Each number is 50 + 12 x the weight over its row's rms, rounded and kept within 0 to 99. Layers, rows and columns count from 0. The size before them is the row's rms in percent of the matrix's.

# layer 3 MLP gate, 192x64, rms 0.203, rows 16-87, columns 0-31
101:62 25 72 77 51 54 42 58 63 48 47 50 65 46 44 43 42 52 52 41 55 27 43 53 52 42 69 65 32 50 53 23
109:52 46 43 50 53 64 37 72 36 60 60 35 46 65 48 65 53 43 40 48 52 31 31 48 72 46 64 45 53 45 47 21
102:42 66 59 39 61 55 43 62 41 48 48 47 23 58 21 72 53 44 53 54 37 60 28 47 60 41 44 44 42 33 33 66
095:43 45 50 44 45 52 66 37 51 48 26 80 58 54 39 37 57 52 65 43 26 40 50 49 54 39 47 39 50 58 57 55
104:61 70 42 45 59 46 53 58 51 28 42 59 60 78 60 50 61 40 59 49 33 63 43 55 65 32 41 55 60 50 60 46
097:33 65 61 36 85 41 56 50 47 60 51 59 48 50 53 58 39 53 47 58 54 24 37 32 65 48 36 53 60 54 58 56
105:37 52 58 46 37 74 59 34 71 57 63 49 53 48 26 60 55 59 40 47 46 32 53 44 61 51 53 40 34 48 52 38
098:43 36 49 47 59 54 57 34 34 48 53 38 43 37 32 35 70 74 64 59 48 24 52 59 59 57 60 39 46 60 62 35
111:67 40 42 71 53 41 44 49 64 50 37 59 20 39 56 58 49 61 74 57 51 77 48 36 46 50 59 40 43 48 52 41
091:39 53 35 73 48 31 54 48 38 48 44 32 50 56 49 57 67 47 38 57 57 48 59 47 58 73 65 60 28 52 63 32
118:50 68 44 47 50 40 72 55 35 58 36 62 42 35 26 50 38 34 62 56 30 39 55 55 54 50 43 54 68 48 47 31
104:53 36 53 50 62 48 55 53 57 48 45 67 48 55 31 35 55 50 53 64 56 73 36 80 31 49 51 75 65 49 55 66
096:46 53 51 58 40 28 58 48 50 37 53 47 72 63 19 63 58 44 59 54 44 40 47 43 72 46 53 53 54 41 50 37
100:68 48 66 59 38 29 56 53 55 26 34 35 53 44 50 46 34 64 53 57 65 50 71 42 50 59 54 65 64 43 65 52
098:60 53 52 40 59 39 35 51 52 54 41 44 43 34 48 34 61 63 50 65 56 49 57 52 46 63 48 48 37 43 66 48
099:43 67 58 59 53 59 54 39 36 47 32 51 60 23 38 54 77 54 58 34 68 26 48 54 34 39 60 49 60 49 54 63
099:45 46 62 48 48 55 22 20 50 46 35 71 48 68 56 30 54 49 63 63 51 75 60 31 49 53 59 53 60 63 49 57
085:43 37 51 58 56 59 67 48 52 54 56 74 36 55 47 41 44 33 49 77 59 42 62 32 60 52 39 43 39 50 62 53
097:71 48 38 51 55 64 61 40 56 59 41 49 48 73 40 49 59 45 53 51 51 48 46 46 46 58 66 49 39 69 56 44
099:32 59 51 38 39 58 40 46 56 50 44 50 49 55 62 37 57 56 31 55 37 28 41 60 52 34 58 61 35 55 39 26
118:37 54 74 38 42 55 58 82 50 61 46 37 49 42 38 44 45 29 58 52 56 38 57 46 63 54 55 72 51 53 53 71
112:32 50 56 59 53 59 50 38 47 40 51 48 49 23 58 47 44 34 50 59 31 56 35 50 52 25 46 61 42 55 70 61
081:48 74 55 60 39 46 38 61 60 49 36 66 60 68 74 48 51 30 40 35 35 39 37 49 49 62 75 56 66 58 58 41
094:68 43 58 38 55 52 48 74 65 45 46 44 60 40 48 61 59 41 60 68 56 64 75 56 19 55 75 73 53 33 57 41
083:52 56 34 55 38 59 55 59 56 48 45 47 52 59 48 36 65 64 30 48 37 51 46 50 70 38 53 22 39 43 64 56
107:42 70 57 39 56 53 53 48 52 34 51 53 44 35 52 65 47 58 37 47 39 85 43 51 37 51 57 82 65 40 44 56
118:56 59 63 42 49 62 58 42 73 70 43 40 65 53 50 56 54 57 41 57 46 26 66 43 36 46 50 54 55 65 57 51
097:53 60 51 48 65 53 50 52 51 56 59 40 21 47 46 43 52 52 59 52 70 62 56 31 45 55 50 51 54 58 55 31
095:47 65 32 48 63 60 52 87 49 62 52 18 33 56 68 39 61 44 55 36 56 42 51 58 54 63 40 72 55 53 56 18
101:38 52 54 51 68 47 36 25 40 59 53 44 54 56 34 40 40 62 43 66 38 45 59 36 42 34 53 52 46 49 45 48
093:76 56 45 51 58 58 61 51 70 31 45 49 63 78 42 62 39 63 41 48 65 40 63 51 48 46 83 65 54 49 50 57
094:58 54 36 44 62 61 55 35 50 51 56 52 43 24 37 37 71 48 68 57 33 60 53 48 34 34 63 50 51 71 57 77
096:77 55 57 35 61 30 56 40 34 56 60 45 45 56 37 32 55 52 56 46 57 63 70 37 56 65 49 45 65 46 70 40
100:43 46 53 67 62 66 46 54 41 51 49 70 62 63 52 41 44 56 60 25 48 21 53 66 57 47 62 79 49 69 77 42
102:81 56 52 81 47 65 27 52 47 60 53 53 58 38 79 46 32 50 56 51 52 47 47 60 42 66 50 43 52 51 67 39
111:45 44 46 32 61 67 43 33 49 33 34 75 59 23 48 78 54 51 50 45 41 54 63 50 35 41 40 28 43 55 38 55
091:52 49 45 23 50 47 44 61 56 67 37 55 60 58 42 38 70 69 45 76 58 42 47 61 30 48 70 54 54 44 35 47
116:43 58 50 27 42 37 45 59 36 70 32 61 53 68 40 36 44 61 53 42 49 54 44 49 59 43 76 56 32 58 64 50
091:59 52 51 56 60 40 38 57 28 45 50 56 58 50 07 52 39 63 35 47 30 56 60 42 44 55 40 49 66 56 72 35
105:68 57 35 53 53 36 34 55 75 47 47 68 48 64 61 60 57 28 46 39 50 44 50 36 42 59 43 42 52 45 64 58
115:46 48 36 38 47 51 47 29 46 46 44 64 62 62 62 49 45 45 57 39 30 37 32 20 34 49 70 63 43 54 70 67
101:54 51 44 56 38 66 41 55 60 51 40 63 50 46 31 49 62 83 53 15 45 47 38 51 60 72 48 39 34 57 61 42
111:60 59 64 50 68 49 43 46 50 63 47 49 54 31 41 33 63 55 42 52 53 49 29 54 52 55 49 66 34 08 51 72
098:57 67 55 43 54 58 46 61 29 54 41 70 59 53 58 47 48 54 41 43 75 56 65 52 57 41 50 70 43 27 33 71
110:40 52 52 44 28 68 45 62 54 48 79 35 48 49 65 57 49 46 58 43 48 37 93 56 46 50 35 52 57 59 70 64
089:49 38 28 62 41 41 61 68 46 52 35 53 22 54 58 55 47 44 38 58 34 40 65 45 54 39 52 47 66 52 69 71
095:61 54 50 53 61 32 48 53 40 60 32 54 35 46 62 57 34 42 46 44 54 38 47 38 38 69 54 28 62 46 55 35
087:70 37 33 44 51 46 31 56 50 20 45 56 46 56 59 32 58 54 38 55 65 50 49 62 34 52 50 47 51 34 52 40
095:52 73 33 40 34 39 44 44 58 46 51 44 32 63 61 53 51 65 28 48 44 68 64 32 65 59 60 42 68 41 63 61
116:56 64 52 40 49 47 31 67 51 37 51 39 45 45 54 48 31 53 42 42 76 64 51 38 17 56 45 49 36 45 63 54
095:53 43 82 40 44 35 52 40 67 41 52 55 44 46 41 55 38 54 43 50 55 52 84 45 54 46 50 39 30 50 37 72
081:66 66 43 60 29 52 31 52 23 63 42 52 30 57 29 38 53 37 34 48 37 50 67 66 71 48 60 39 43 57 65 39
084:59 40 50 33 31 53 61 56 64 66 49 48 70 30 24 57 54 69 32 54 59 61 55 50 54 47 83 48 62 54 63 24
108:42 55 47 50 62 58 64 51 33 35 26 64 66 49 63 33 40 53 62 69 52 51 74 52 55 23 49 46 58 50 25 53
105:38 65 50 53 30 53 27 51 52 55 29 72 52 61 40 53 50 47 43 43 29 65 39 28 57 38 57 44 50 57 50 70
111:56 46 51 54 38 60 61 63 46 53 63 43 44 58 48 52 56 50 47 46 66 24 49 60 49 66 39 61 30 24 25 55
104:44 45 65 65 54 43 62 52 69 64 23 52 51 56 19 42 55 50 48 76 48 51 65 32 44 59 51 60 46 38 36 31
093:37 37 46 46 33 39 43 65 38 50 47 64 51 61 36 31 51 47 45 41 26 44 41 59 37 43 56 38 19 43 50 32
124:43 48 68 56 58 65 30 47 52 53 59 27 31 52 60 44 43 40 39 54 49 27 70 50 44 50 51 35 66 49 71 55
089:53 57 47 39 61 42 67 54 41 36 73 43 54 46 22 41 46 31 55 49 66 43 28 45 26 41 55 59 38 56 43 50
105:40 55 64 44 49 63 58 37 56 61 57 50 69 38 56 48 66 53 41 54 31 39 40 47 34 73 50 50 36 68 39 57
103:37 65 63 45 67 64 50 57 57 61 49 69 55 40 48 38 43 44 72 35 55 63 53 41 77 59 61 78 43 33 56 42
101:44 62 44 49 30 57 73 52 39 59 50 63 41 41 39 34 58 59 54 28 81 60 63 44 60 28 68 42 40 58 45 65
110:35 47 40 60 56 28 64 40 53 61 77 40 53 41 53 56 59 63 45 62 50 51 46 39 39 60 36 61 63 18 50 64
095:69 43 45 46 62 71 67 47 57 44 48 51 38 67 49 53 26 55 65 38 60 40 40 55 68 47 45 55 58 58 52 51
101:64 63 66 55 52 56 45 38 37 56 40 53 40 58 28 33 50 64 64 44 40 57 36 46 51 69 53 62 15 61 71 25
095:46 41 66 47 54 62 51 47 55 47 47 48 37 35 51 53 49 51 18 49 61 60 51 35 51 15 25 67 36 51 31 49
102:43 26 32 45 61 54 44 64 41 47 62 35 56 45 73 58 72 54 61 47 33 47 70 29 29 70 40 68 41 61 54 35
101:57 34 72 54 39 43 35 45 75 39 33 53 52 20 48 45 60 41 48 55 62 69 65 62 58 73 78 52 37 42 39 50
106:54 35 58 39 37 48 67 49 57 57 27 41 47 60 41 49 47 42 51 74 52 69 31 69 45 53 35 68 39 49 52 54
100:39 57 55 51 65 28 48 53 52 49 35 59 42 44 67 38 64 57 39 43 61 71 45 53 31 39 39 81 52 37 70 52
087:24 37 61 63 40 37 53 57 51 55 55 61 82 53 41 50 46 32 48 46 34 40 43 64 70 30 51 52 55 53 33 51
# layer 3 MLP up, 192x64, rms 0.193, rows 16-86, columns 0-31
099:61 66 26 32 51 50 53 30 44 63 41 64 48 50 41 42 66 36 37 44 25 45 61 47 47 41 28 62 53 64 36 67
102:64 53 62 47 50 34 40 43 24 38 52 37 68 37 48 82 60 44 46 56 44 52 51 63 42 46 60 51 50 38 42 64
098:47 62 43 42 63 58 32 65 52 35 59 62 44 52 32 53 45 11 53 48 63 39 53 61 52 52 47 44 61 47 50 60
088:70 36 50 50 52 48 40 46 56 27 62 46 44 53 35 49 48 67 26 49 62 53 50 43 53 67 70 49 60 42 55 37
103:57 34 51 71 48 58 67 37 56 33 44 52 59 61 45 53 24 61 41 56 65 39 58 49 66 69 51 46 51 41 37 51
116:55 55 63 67 32 51 58 47 51 63 42 49 63 53 54 49 58 41 52 47 51 41 45 52 47 84 70 49 31 54 53 51
100:45 51 62 37 57 44 64 52 37 60 24 54 79 45 61 48 55 27 39 51 61 48 47 66 54 46 55 38 40 46 33 53
106:63 53 67 49 52 35 71 53 54 45 53 62 53 41 32 33 47 46 46 55 60 44 21 64 63 14 20 54 65 37 51 68
097:61 39 66 77 45 60 61 38 53 39 58 28 65 27 41 51 50 55 62 76 57 56 62 69 61 45 57 49 43 44 37 61
084:36 60 46 46 69 41 54 41 40 61 37 63 67 32 56 51 57 24 43 64 41 47 53 48 27 28 38 71 57 58 54 42
096:27 52 61 67 45 52 31 49 34 42 62 55 45 45 45 49 56 58 47 65 55 29 42 68 59 63 59 59 63 50 58 55
107:45 32 49 47 39 41 44 52 63 68 50 67 41 54 38 32 52 52 55 53 52 58 32 75 35 49 54 60 63 46 54 68
112:53 48 36 54 61 42 48 48 41 56 63 39 32 50 55 62 72 63 62 33 42 50 48 30 25 74 53 47 41 49 35 62
109:46 47 54 66 28 46 62 41 40 53 48 72 65 64 39 46 27 36 55 85 54 45 31 55 76 43 33 45 42 58 52 65
095:64 63 59 64 72 60 42 49 56 36 31 56 61 66 48 45 30 51 61 30 53 36 51 39 62 67 54 50 51 60 58 31
089:45 70 58 31 63 50 59 26 43 40 50 51 56 56 73 64 63 63 44 65 45 60 53 37 46 44 45 50 63 55 42 52
103:57 33 48 28 60 51 44 46 44 58 44 38 33 66 40 30 44 40 62 76 47 53 57 29 34 62 40 41 45 67 52 40
101:57 39 26 70 56 61 55 50 44 18 69 56 35 46 49 57 64 68 68 62 51 51 37 39 73 53 52 50 66 58 59 48
103:47 44 49 38 40 58 32 39 58 66 40 50 46 52 49 49 65 44 48 32 50 41 36 37 51 51 55 34 55 62 51 53
103:48 51 62 52 32 48 36 63 35 63 64 63 48 59 53 50 53 41 53 43 57 29 46 49 60 72 50 41 91 44 50 51
114:36 38 48 39 34 22 54 70 54 58 24 38 56 52 35 38 50 21 42 69 48 52 47 43 71 43 64 73 45 55 49 37
109:36 71 34 62 43 55 47 26 65 54 50 55 56 22 49 48 47 73 36 47 49 42 35 62 37 55 42 64 48 40 48 32
098:38 18 40 46 57 45 64 59 49 36 67 47 33 58 54 49 51 25 48 53 33 73 65 58 61 31 33 32 43 45 53 42
090:73 41 41 54 73 47 78 59 53 44 52 32 50 37 52 64 33 21 51 49 67 60 61 49 54 57 60 35 75 37 66 54
092:54 62 40 57 51 29 50 51 66 35 62 42 40 49 58 65 24 47 43 35 52 77 38 56 42 47 49 51 34 60 46 32
103:56 72 29 21 43 44 51 63 49 25 56 67 58 40 48 47 39 32 52 43 35 65 35 36 40 43 52 67 46 38 38 57
102:48 57 60 46 38 64 56 18 63 64 40 44 65 46 70 65 51 48 59 58 31 26 49 35 37 69 59 52 40 57 55 46
101:52 53 25 59 41 62 36 55 36 50 67 41 48 45 69 31 42 38 69 67 61 54 50 59 39 50 57 48 64 43 60 56
094:59 44 45 55 56 47 61 65 57 42 71 31 31 78 50 28 40 51 40 51 69 37 42 57 56 63 31 53 59 65 46 43
094:38 39 48 49 53 59 57 50 27 73 39 62 46 69 39 56 42 48 37 46 57 57 19 24 45 54 49 36 48 47 17 62
103:27 56 57 52 44 72 64 52 46 35 60 54 51 51 44 71 56 43 52 50 60 58 76 42 65 65 40 35 44 30 49 41
108:54 61 39 26 42 40 63 78 55 37 37 53 23 72 55 46 48 66 27 47 46 65 48 68 50 62 66 58 40 59 47 48
105:47 63 35 50 33 50 61 73 52 52 48 63 48 58 51 66 54 67 29 55 58 42 13 46 60 31 51 60 51 59 57 72
094:37 57 44 54 41 46 50 47 49 43 50 37 72 53 45 54 57 55 27 69 59 60 56 46 34 39 42 30 49 26 38 38
107:31 40 79 41 64 52 55 51 39 48 49 26 41 56 57 54 51 41 76 33 61 48 62 45 61 52 68 49 41 42 56 36
105:52 46 45 60 54 30 66 60 38 67 39 41 48 41 54 47 23 38 35 49 41 76 56 60 48 55 61 57 46 28 51 32
103:39 47 33 44 44 54 62 55 49 35 47 47 31 45 49 45 45 50 63 27 53 40 31 50 54 47 22 49 47 73 55 30
105:46 68 62 48 61 36 36 49 45 58 42 41 59 38 37 48 37 45 46 35 68 21 45 63 44 25 57 39 42 45 51 66
090:60 36 66 60 66 55 50 49 37 47 37 47 37 53 36 42 41 52 48 44 46 64 68 28 30 58 40 51 51 41 52 36
083:53 53 42 34 41 57 21 38 36 69 37 55 54 38 41 36 53 40 27 58 51 57 47 60 48 55 43 61 34 52 74 27
110:54 56 54 48 28 62 41 53 58 52 51 50 38 28 64 44 48 58 45 61 48 47 45 48 49 48 37 36 65 38 32 41
092:39 46 46 60 29 51 60 41 48 52 59 44 58 52 76 65 39 37 43 52 37 44 39 52 70 60 50 59 60 64 50 55
097:85 33 53 35 25 48 50 39 49 70 64 58 62 28 46 51 54 36 41 46 67 65 60 56 57 35 57 42 62 36 38 44
106:30 34 53 72 50 25 67 54 61 57 43 28 40 58 64 47 48 55 57 58 50 40 40 51 74 47 46 57 58 51 61 30
103:44 31 67 43 54 62 74 42 63 38 45 68 67 34 55 60 43 54 34 43 45 39 82 51 30 31 43 52 54 61 43 49
088:57 41 50 79 45 57 41 61 22 34 43 34 39 46 51 66 51 34 46 55 36 38 29 46 44 42 67 52 48 49 54 44
101:53 42 50 44 38 50 57 46 62 46 33 34 38 57 59 53 54 51 37 57 54 34 42 55 42 65 49 34 81 55 19 42
088:38 45 44 65 33 57 59 48 53 60 57 90 48 49 29 66 43 49 38 44 47 63 66 45 38 39 56 44 50 66 53 43
100:50 36 45 11 54 54 68 44 45 70 55 45 37 67 48 53 67 42 52 59 55 51 36 34 61 54 82 55 30 22 63 49
121:69 55 50 49 41 53 39 56 44 54 30 54 48 38 67 54 61 46 38 55 79 42 50 75 29 48 72 48 57 47 64 57
099:51 66 53 54 39 58 51 49 51 41 46 55 40 49 53 71 65 76 43 31 62 45 47 29 39 59 43 59 54 48 13 55
098:72 46 57 52 50 60 26 20 39 73 45 56 44 43 50 55 52 51 59 50 31 41 30 46 37 30 38 46 49 47 70 48
097:43 58 41 42 56 40 46 52 68 55 29 44 50 66 54 63 52 41 32 43 56 57 36 36 63 36 43 73 48 68 20 32
112:34 62 56 57 55 60 61 25 49 27 43 66 61 44 46 39 60 59 34 51 43 64 48 56 50 49 63 48 30 54 29 64
104:62 58 42 49 61 68 57 60 54 38 47 77 72 46 58 32 41 48 62 31 38 52 51 51 36 40 25 59 64 46 37 57
111:52 53 59 59 30 53 62 49 81 76 47 26 57 44 59 54 43 39 41 60 48 46 42 46 49 55 67 43 47 75 49 43
104:39 61 58 12 52 51 49 51 48 52 37 54 37 55 39 49 46 45 57 54 53 62 33 62 39 27 27 43 55 70 70 52
100:48 25 44 57 45 54 58 48 75 63 63 50 65 33 26 59 43 54 43 51 59 86 57 57 50 40 45 50 59 33 56 37
097:51 66 53 32 62 46 59 68 40 48 58 63 40 28 55 43 43 36 68 42 61 38 34 36 54 34 32 36 51 63 49 43
093:52 41 55 40 39 77 20 55 43 52 40 70 65 72 57 57 57 63 64 46 62 54 67 47 59 74 78 59 61 54 49 44
111:60 39 35 44 27 44 23 51 50 50 32 64 46 56 47 68 57 52 34 64 46 70 49 33 54 50 54 61 53 48 63 52
113:56 50 67 40 44 35 38 53 54 66 44 39 60 58 61 49 63 40 44 54 56 43 64 63 47 42 47 45 52 63 58 41
106:78 32 48 53 49 44 51 47 41 49 48 40 37 40 41 34 64 76 62 50 50 52 27 64 61 66 68 44 45 39 52 45
095:66 52 44 43 32 26 58 57 40 58 62 32 58 54 49 41 48 52 39 31 59 53 58 49 47 64 70 51 50 44 34 52
096:71 70 61 40 70 44 36 52 59 58 59 63 57 56 58 38 57 48 47 45 45 69 50 47 34 46 52 68 44 50 65 32
092:49 51 68 37 54 44 56 55 69 46 74 47 33 48 69 55 52 49 49 30 42 59 70 58 58 60 54 56 51 43 53 48
084:52 49 60 52 45 54 53 61 56 58 55 57 57 59 36 58 59 43 62 32 76 53 50 38 57 25 40 56 49 44 56 31
098:59 54 53 50 37 51 52 56 24 65 56 53 55 53 61 63 35 24 76 86 47 60 50 45 47 47 54 46 30 56 71 52
101:47 58 51 49 40 59 57 51 58 68 55 78 43 32 28 73 49 45 32 47 42 59 42 46 37 50 57 57 53 46 59 62
092:39 54 66 32 53 62 68 53 40 65 46 50 40 48 51 56 52 45 62 53 48 50 39 65 52 46 38 51 65 61 49 47
099:61 41 35 57 47 29 62 48 61 45 57 50 61 32 58 45 53 45 24 54 57 80 60 33 46 39 47 53 66 64 35 51
# layer 3 MLP down (transposed), 192x64, rms 0.294, rows 16-86, columns 0-31
102:52 29 39 39 30 41 33 54 54 54 35 63 71 64 57 63 44 56 42 52 45 34 61 39 54 71 56 60 33 57 47 35
100:59 55 35 51 44 49 35 62 79 66 58 56 46 66 63 41 41 66 35 51 66 55 47 55 45 43 71 46 54 59 65 55
093:71 49 39 41 60 38 54 53 46 42 46 42 25 46 57 62 43 49 53 69 44 41 55 57 78 64 51 33 80 47 55 54
091:56 52 65 55 62 51 38 56 76 31 31 59 22 58 52 51 46 49 33 61 42 52 61 54 57 49 54 40 41 48 66 43
099:50 68 51 66 58 40 58 35 50 50 47 31 61 32 46 53 55 45 42 53 56 37 47 37 65 84 56 49 46 48 57 64
126:40 57 54 50 50 46 52 43 48 57 41 44 47 61 62 56 60 53 46 44 57 20 47 60 52 65 66 59 36 41 73 27
097:63 59 39 62 63 59 56 37 30 51 34 46 65 56 57 54 42 45 55 40 68 58 62 49 47 36 69 63 40 48 58 36
103:39 64 37 50 59 57 66 38 17 51 59 56 72 49 54 51 69 59 37 65 41 56 59 63 48 57 51 58 66 58 27 52
100:58 46 40 41 44 22 52 64 61 55 49 65 49 50 41 59 48 40 76 38 37 49 42 42 27 47 38 30 45 48 59 34
089:42 57 62 64 24 49 60 56 45 77 49 28 41 53 35 54 49 42 51 39 55 37 47 54 50 50 55 45 48 46 56 61
094:39 55 44 50 46 53 58 62 52 67 74 40 48 40 35 36 47 60 58 46 56 41 69 60 54 45 60 48 51 64 45 60
079:41 57 89 37 51 42 45 51 50 67 43 49 66 71 47 60 27 51 64 47 52 59 35 58 37 58 38 55 49 49 51 48
113:64 63 50 48 50 72 57 38 40 41 65 53 45 39 33 50 54 52 82 45 50 50 44 60 40 56 45 59 39 45 58 65
111:44 46 43 49 33 40 61 46 46 52 52 44 68 35 53 62 37 27 47 47 54 51 16 51 67 41 53 53 39 58 40 60
105:53 45 61 59 54 49 46 48 66 53 45 64 40 64 63 44 56 55 49 30 64 55 54 52 59 52 45 59 38 60 56 20
094:33 53 47 73 55 49 50 58 42 38 44 32 44 23 47 56 35 65 47 49 45 72 54 43 42 41 46 44 51 63 26 68
084:57 10 48 39 44 52 58 69 39 32 59 52 38 59 38 38 38 40 49 56 53 51 55 53 45 46 40 56 58 52 53 56
108:59 31 52 65 51 56 41 52 46 57 50 42 45 53 59 30 29 40 44 30 44 38 56 32 37 58 36 35 55 30 59 69
095:52 49 48 58 40 34 54 51 65 51 55 65 24 54 41 45 39 48 38 54 34 67 51 82 37 66 64 37 51 60 62 35
091:57 55 51 30 58 44 36 77 69 45 55 32 58 60 54 45 49 31 46 46 51 26 68 55 64 21 63 50 38 38 45 48
097:56 27 25 37 53 28 56 70 53 63 41 55 46 52 63 73 40 66 53 52 49 54 66 65 61 65 48 46 67 62 54 37
116:48 36 62 45 54 32 60 41 46 64 31 34 67 55 55 42 61 80 42 36 41 46 44 57 58 77 26 61 56 50 34 46
095:68 65 53 36 74 53 47 41 58 49 57 51 61 44 41 65 59 49 42 40 47 35 46 36 90 48 53 57 29 51 61 32
091:33 73 22 41 26 65 53 33 55 67 49 63 59 45 69 60 44 29 40 55 50 59 35 45 63 62 40 57 49 55 48 63
096:59 55 58 44 33 72 77 51 54 54 55 49 38 60 54 27 39 43 46 60 50 47 60 76 38 42 33 68 55 54 53 54
099:40 43 43 49 48 34 43 46 47 43 57 51 34 44 58 75 64 58 54 22 47 55 47 50 78 40 49 45 66 56 57 52
098:61 51 27 39 55 43 55 39 54 59 68 41 45 56 56 74 39 45 68 43 31 36 61 62 25 56 54 31 48 67 66 46
084:50 63 49 49 52 47 59 47 32 49 57 45 43 31 17 48 59 38 57 67 44 56 59 22 58 36 43 47 59 58 45 60
095:39 54 71 64 57 59 32 24 55 60 37 64 40 33 67 53 41 41 43 59 38 62 63 48 26 34 51 44 42 43 55 66
106:62 58 34 60 61 33 56 45 47 54 51 46 28 77 33 46 36 51 76 50 51 52 29 60 63 33 24 46 58 78 52 42
094:52 57 56 43 43 53 55 59 55 26 52 58 51 17 57 48 51 47 34 55 49 50 52 23 68 61 49 64 43 52 51 58
110:53 41 42 51 54 49 46 57 29 55 29 31 34 66 33 49 62 44 47 72 44 57 47 58 51 65 47 71 51 43 56 57
097:68 65 43 45 61 41 48 79 29 53 38 31 84 55 34 36 52 65 63 54 57 33 51 48 54 49 47 53 62 66 52 62
096:53 38 33 23 49 55 57 48 38 64 34 56 71 44 50 56 56 62 45 54 47 43 65 64 45 33 40 55 43 24 42 51
108:53 36 58 82 46 68 43 48 50 37 41 48 45 42 49 49 71 56 39 62 71 31 46 35 61 52 44 45 60 55 56 45
100:44 53 46 56 49 45 35 46 52 57 59 67 65 66 31 57 49 53 58 53 56 51 58 60 68 80 51 61 35 52 46 56
091:28 38 56 80 43 41 64 41 46 41 55 53 40 43 31 39 43 28 64 37 39 41 69 53 59 49 53 56 40 55 43 51
113:55 56 62 36 58 59 37 39 50 44 60 50 41 42 52 24 54 47 59 41 16 46 56 58 62 45 60 70 55 32 60 56
088:59 27 41 41 55 51 56 36 39 44 52 66 65 40 42 48 61 30 47 64 34 70 61 70 40 50 57 57 64 50 48 73
094:58 65 32 41 57 51 47 69 52 51 59 55 63 36 61 64 45 41 41 46 47 44 60 42 51 49 71 81 58 68 50 38
108:52 58 43 53 44 73 52 29 48 37 54 39 70 58 49 60 59 28 65 63 59 38 57 21 69 50 62 57 49 56 76 65
092:53 50 35 62 21 56 42 54 64 44 66 68 49 65 45 26 44 48 61 58 46 51 61 53 69 53 65 56 43 73 44 55
103:51 29 48 59 38 68 49 53 64 60 65 45 41 55 71 46 47 50 57 54 63 52 62 65 57 44 63 54 59 45 61 52
104:48 55 24 55 33 45 69 57 63 45 60 24 52 40 32 43 33 40 37 51 37 31 51 42 55 65 30 42 60 49 53 33
107:60 60 50 66 42 61 63 27 78 72 50 48 46 34 58 38 52 46 47 27 44 48 52 62 31 60 45 52 41 58 48 50
087:49 44 73 51 55 57 44 45 48 53 65 74 45 59 57 49 54 34 38 54 41 71 40 45 59 65 64 43 56 48 66 46
092:30 30 47 48 56 51 42 67 59 63 63 55 45 79 78 54 28 57 58 55 59 46 46 53 47 33 49 51 31 64 72 61
092:55 62 33 58 53 44 31 55 54 49 31 25 20 55 49 43 39 65 44 40 46 51 81 34 53 54 50 58 43 33 52 52
099:58 38 60 40 40 51 42 63 48 20 39 68 52 55 33 42 47 25 55 55 53 74 55 32 46 59 67 49 34 46 42 44
115:74 59 45 32 35 52 43 56 59 41 48 47 41 78 49 47 37 44 65 49 56 65 57 46 62 54 56 48 52 59 71 65
104:36 55 55 60 44 65 56 34 54 54 53 55 41 49 21 57 40 61 66 60 87 56 60 39 38 50 36 43 52 51 42 70
096:33 49 66 57 35 37 37 36 42 60 33 47 69 48 56 64 39 66 63 27 57 48 39 50 39 63 43 53 69 62 48 61
089:50 47 72 65 52 73 39 54 47 55 41 56 58 32 50 66 53 67 53 41 40 60 42 59 37 58 54 67 22 47 47 47
109:58 68 51 24 44 45 56 58 40 46 46 57 77 44 55 66 47 51 43 57 45 61 40 49 54 42 49 63 37 13 52 71
106:41 47 60 25 58 65 29 33 39 33 48 61 52 62 49 49 50 66 49 67 27 39 48 39 52 42 39 51 40 48 48 38
113:39 50 51 42 57 46 40 29 58 69 52 53 61 57 53 45 32 46 52 32 49 53 58 62 49 28 86 38 73 67 69 36
110:27 50 68 34 65 47 44 48 46 58 25 32 56 75 51 19 45 34 38 39 39 69 47 61 42 50 53 55 71 48 53 61
096:35 76 43 37 54 32 45 48 59 77 49 39 46 51 71 72 40 54 42 53 37 56 42 43 42 46 61 28 59 56 49 71
099:37 54 50 34 57 46 60 66 63 63 52 40 51 52 49 55 19 57 68 42 54 41 64 58 49 32 56 35 44 42 62 37
094:52 50 64 74 47 40 54 57 46 74 31 70 53 48 43 48 65 59 43 53 44 41 57 61 40 63 43 43 50 35 65 50
108:54 52 25 42 51 35 54 59 67 45 35 37 44 56 50 47 44 54 72 35 65 38 69 52 66 30 66 48 69 58 35 58
113:52 62 64 41 36 32 63 62 44 61 56 41 40 53 50 35 52 57 58 24 69 67 42 72 36 36 61 52 56 57 68 30
107:41 28 57 50 33 47 40 54 68 60 24 43 54 46 53 54 69 32 68 36 46 49 63 43 62 70 51 43 57 53 46 63
103:55 74 57 59 71 41 64 55 66 48 61 33 58 28 37 46 50 46 55 65 69 80 54 42 65 71 57 58 60 30 39 52
098:58 30 38 55 54 61 53 43 49 56 23 66 32 41 66 50 58 43 41 65 63 33 59 37 61 72 41 36 39 58 34 53
102:53 46 50 48 40 69 41 66 63 49 58 39 58 64 52 18 38 28 43 46 39 53 42 40 39 54 64 42 22 52 58 60
092:51 41 47 56 32 48 49 43 55 45 64 39 48 54 49 59 59 48 47 50 48 26 42 78 49 42 46 24 49 34 55 45
101:62 29 53 40 51 40 47 57 63 46 60 60 46 35 40 53 42 52 53 49 63 52 39 69 51 47 43 64 41 73 25 56
105:48 30 28 35 42 68 50 52 55 39 45 63 38 56 36 48 37 82 24 61 51 37 57 69 54 51 59 51 56 63 46 34
087:52 67 59 47 72 38 39 39 60 59 42 72 50 65 35 31 53 69 48 39 50 54 48 76 41 57 70 46 41 36 57 58
098:51 65 56 46 53 60 67 55 45 31 56 41 64 58 59 69 52 13 49 67 33 70 51 18 44 32 47 65 59 54 36 48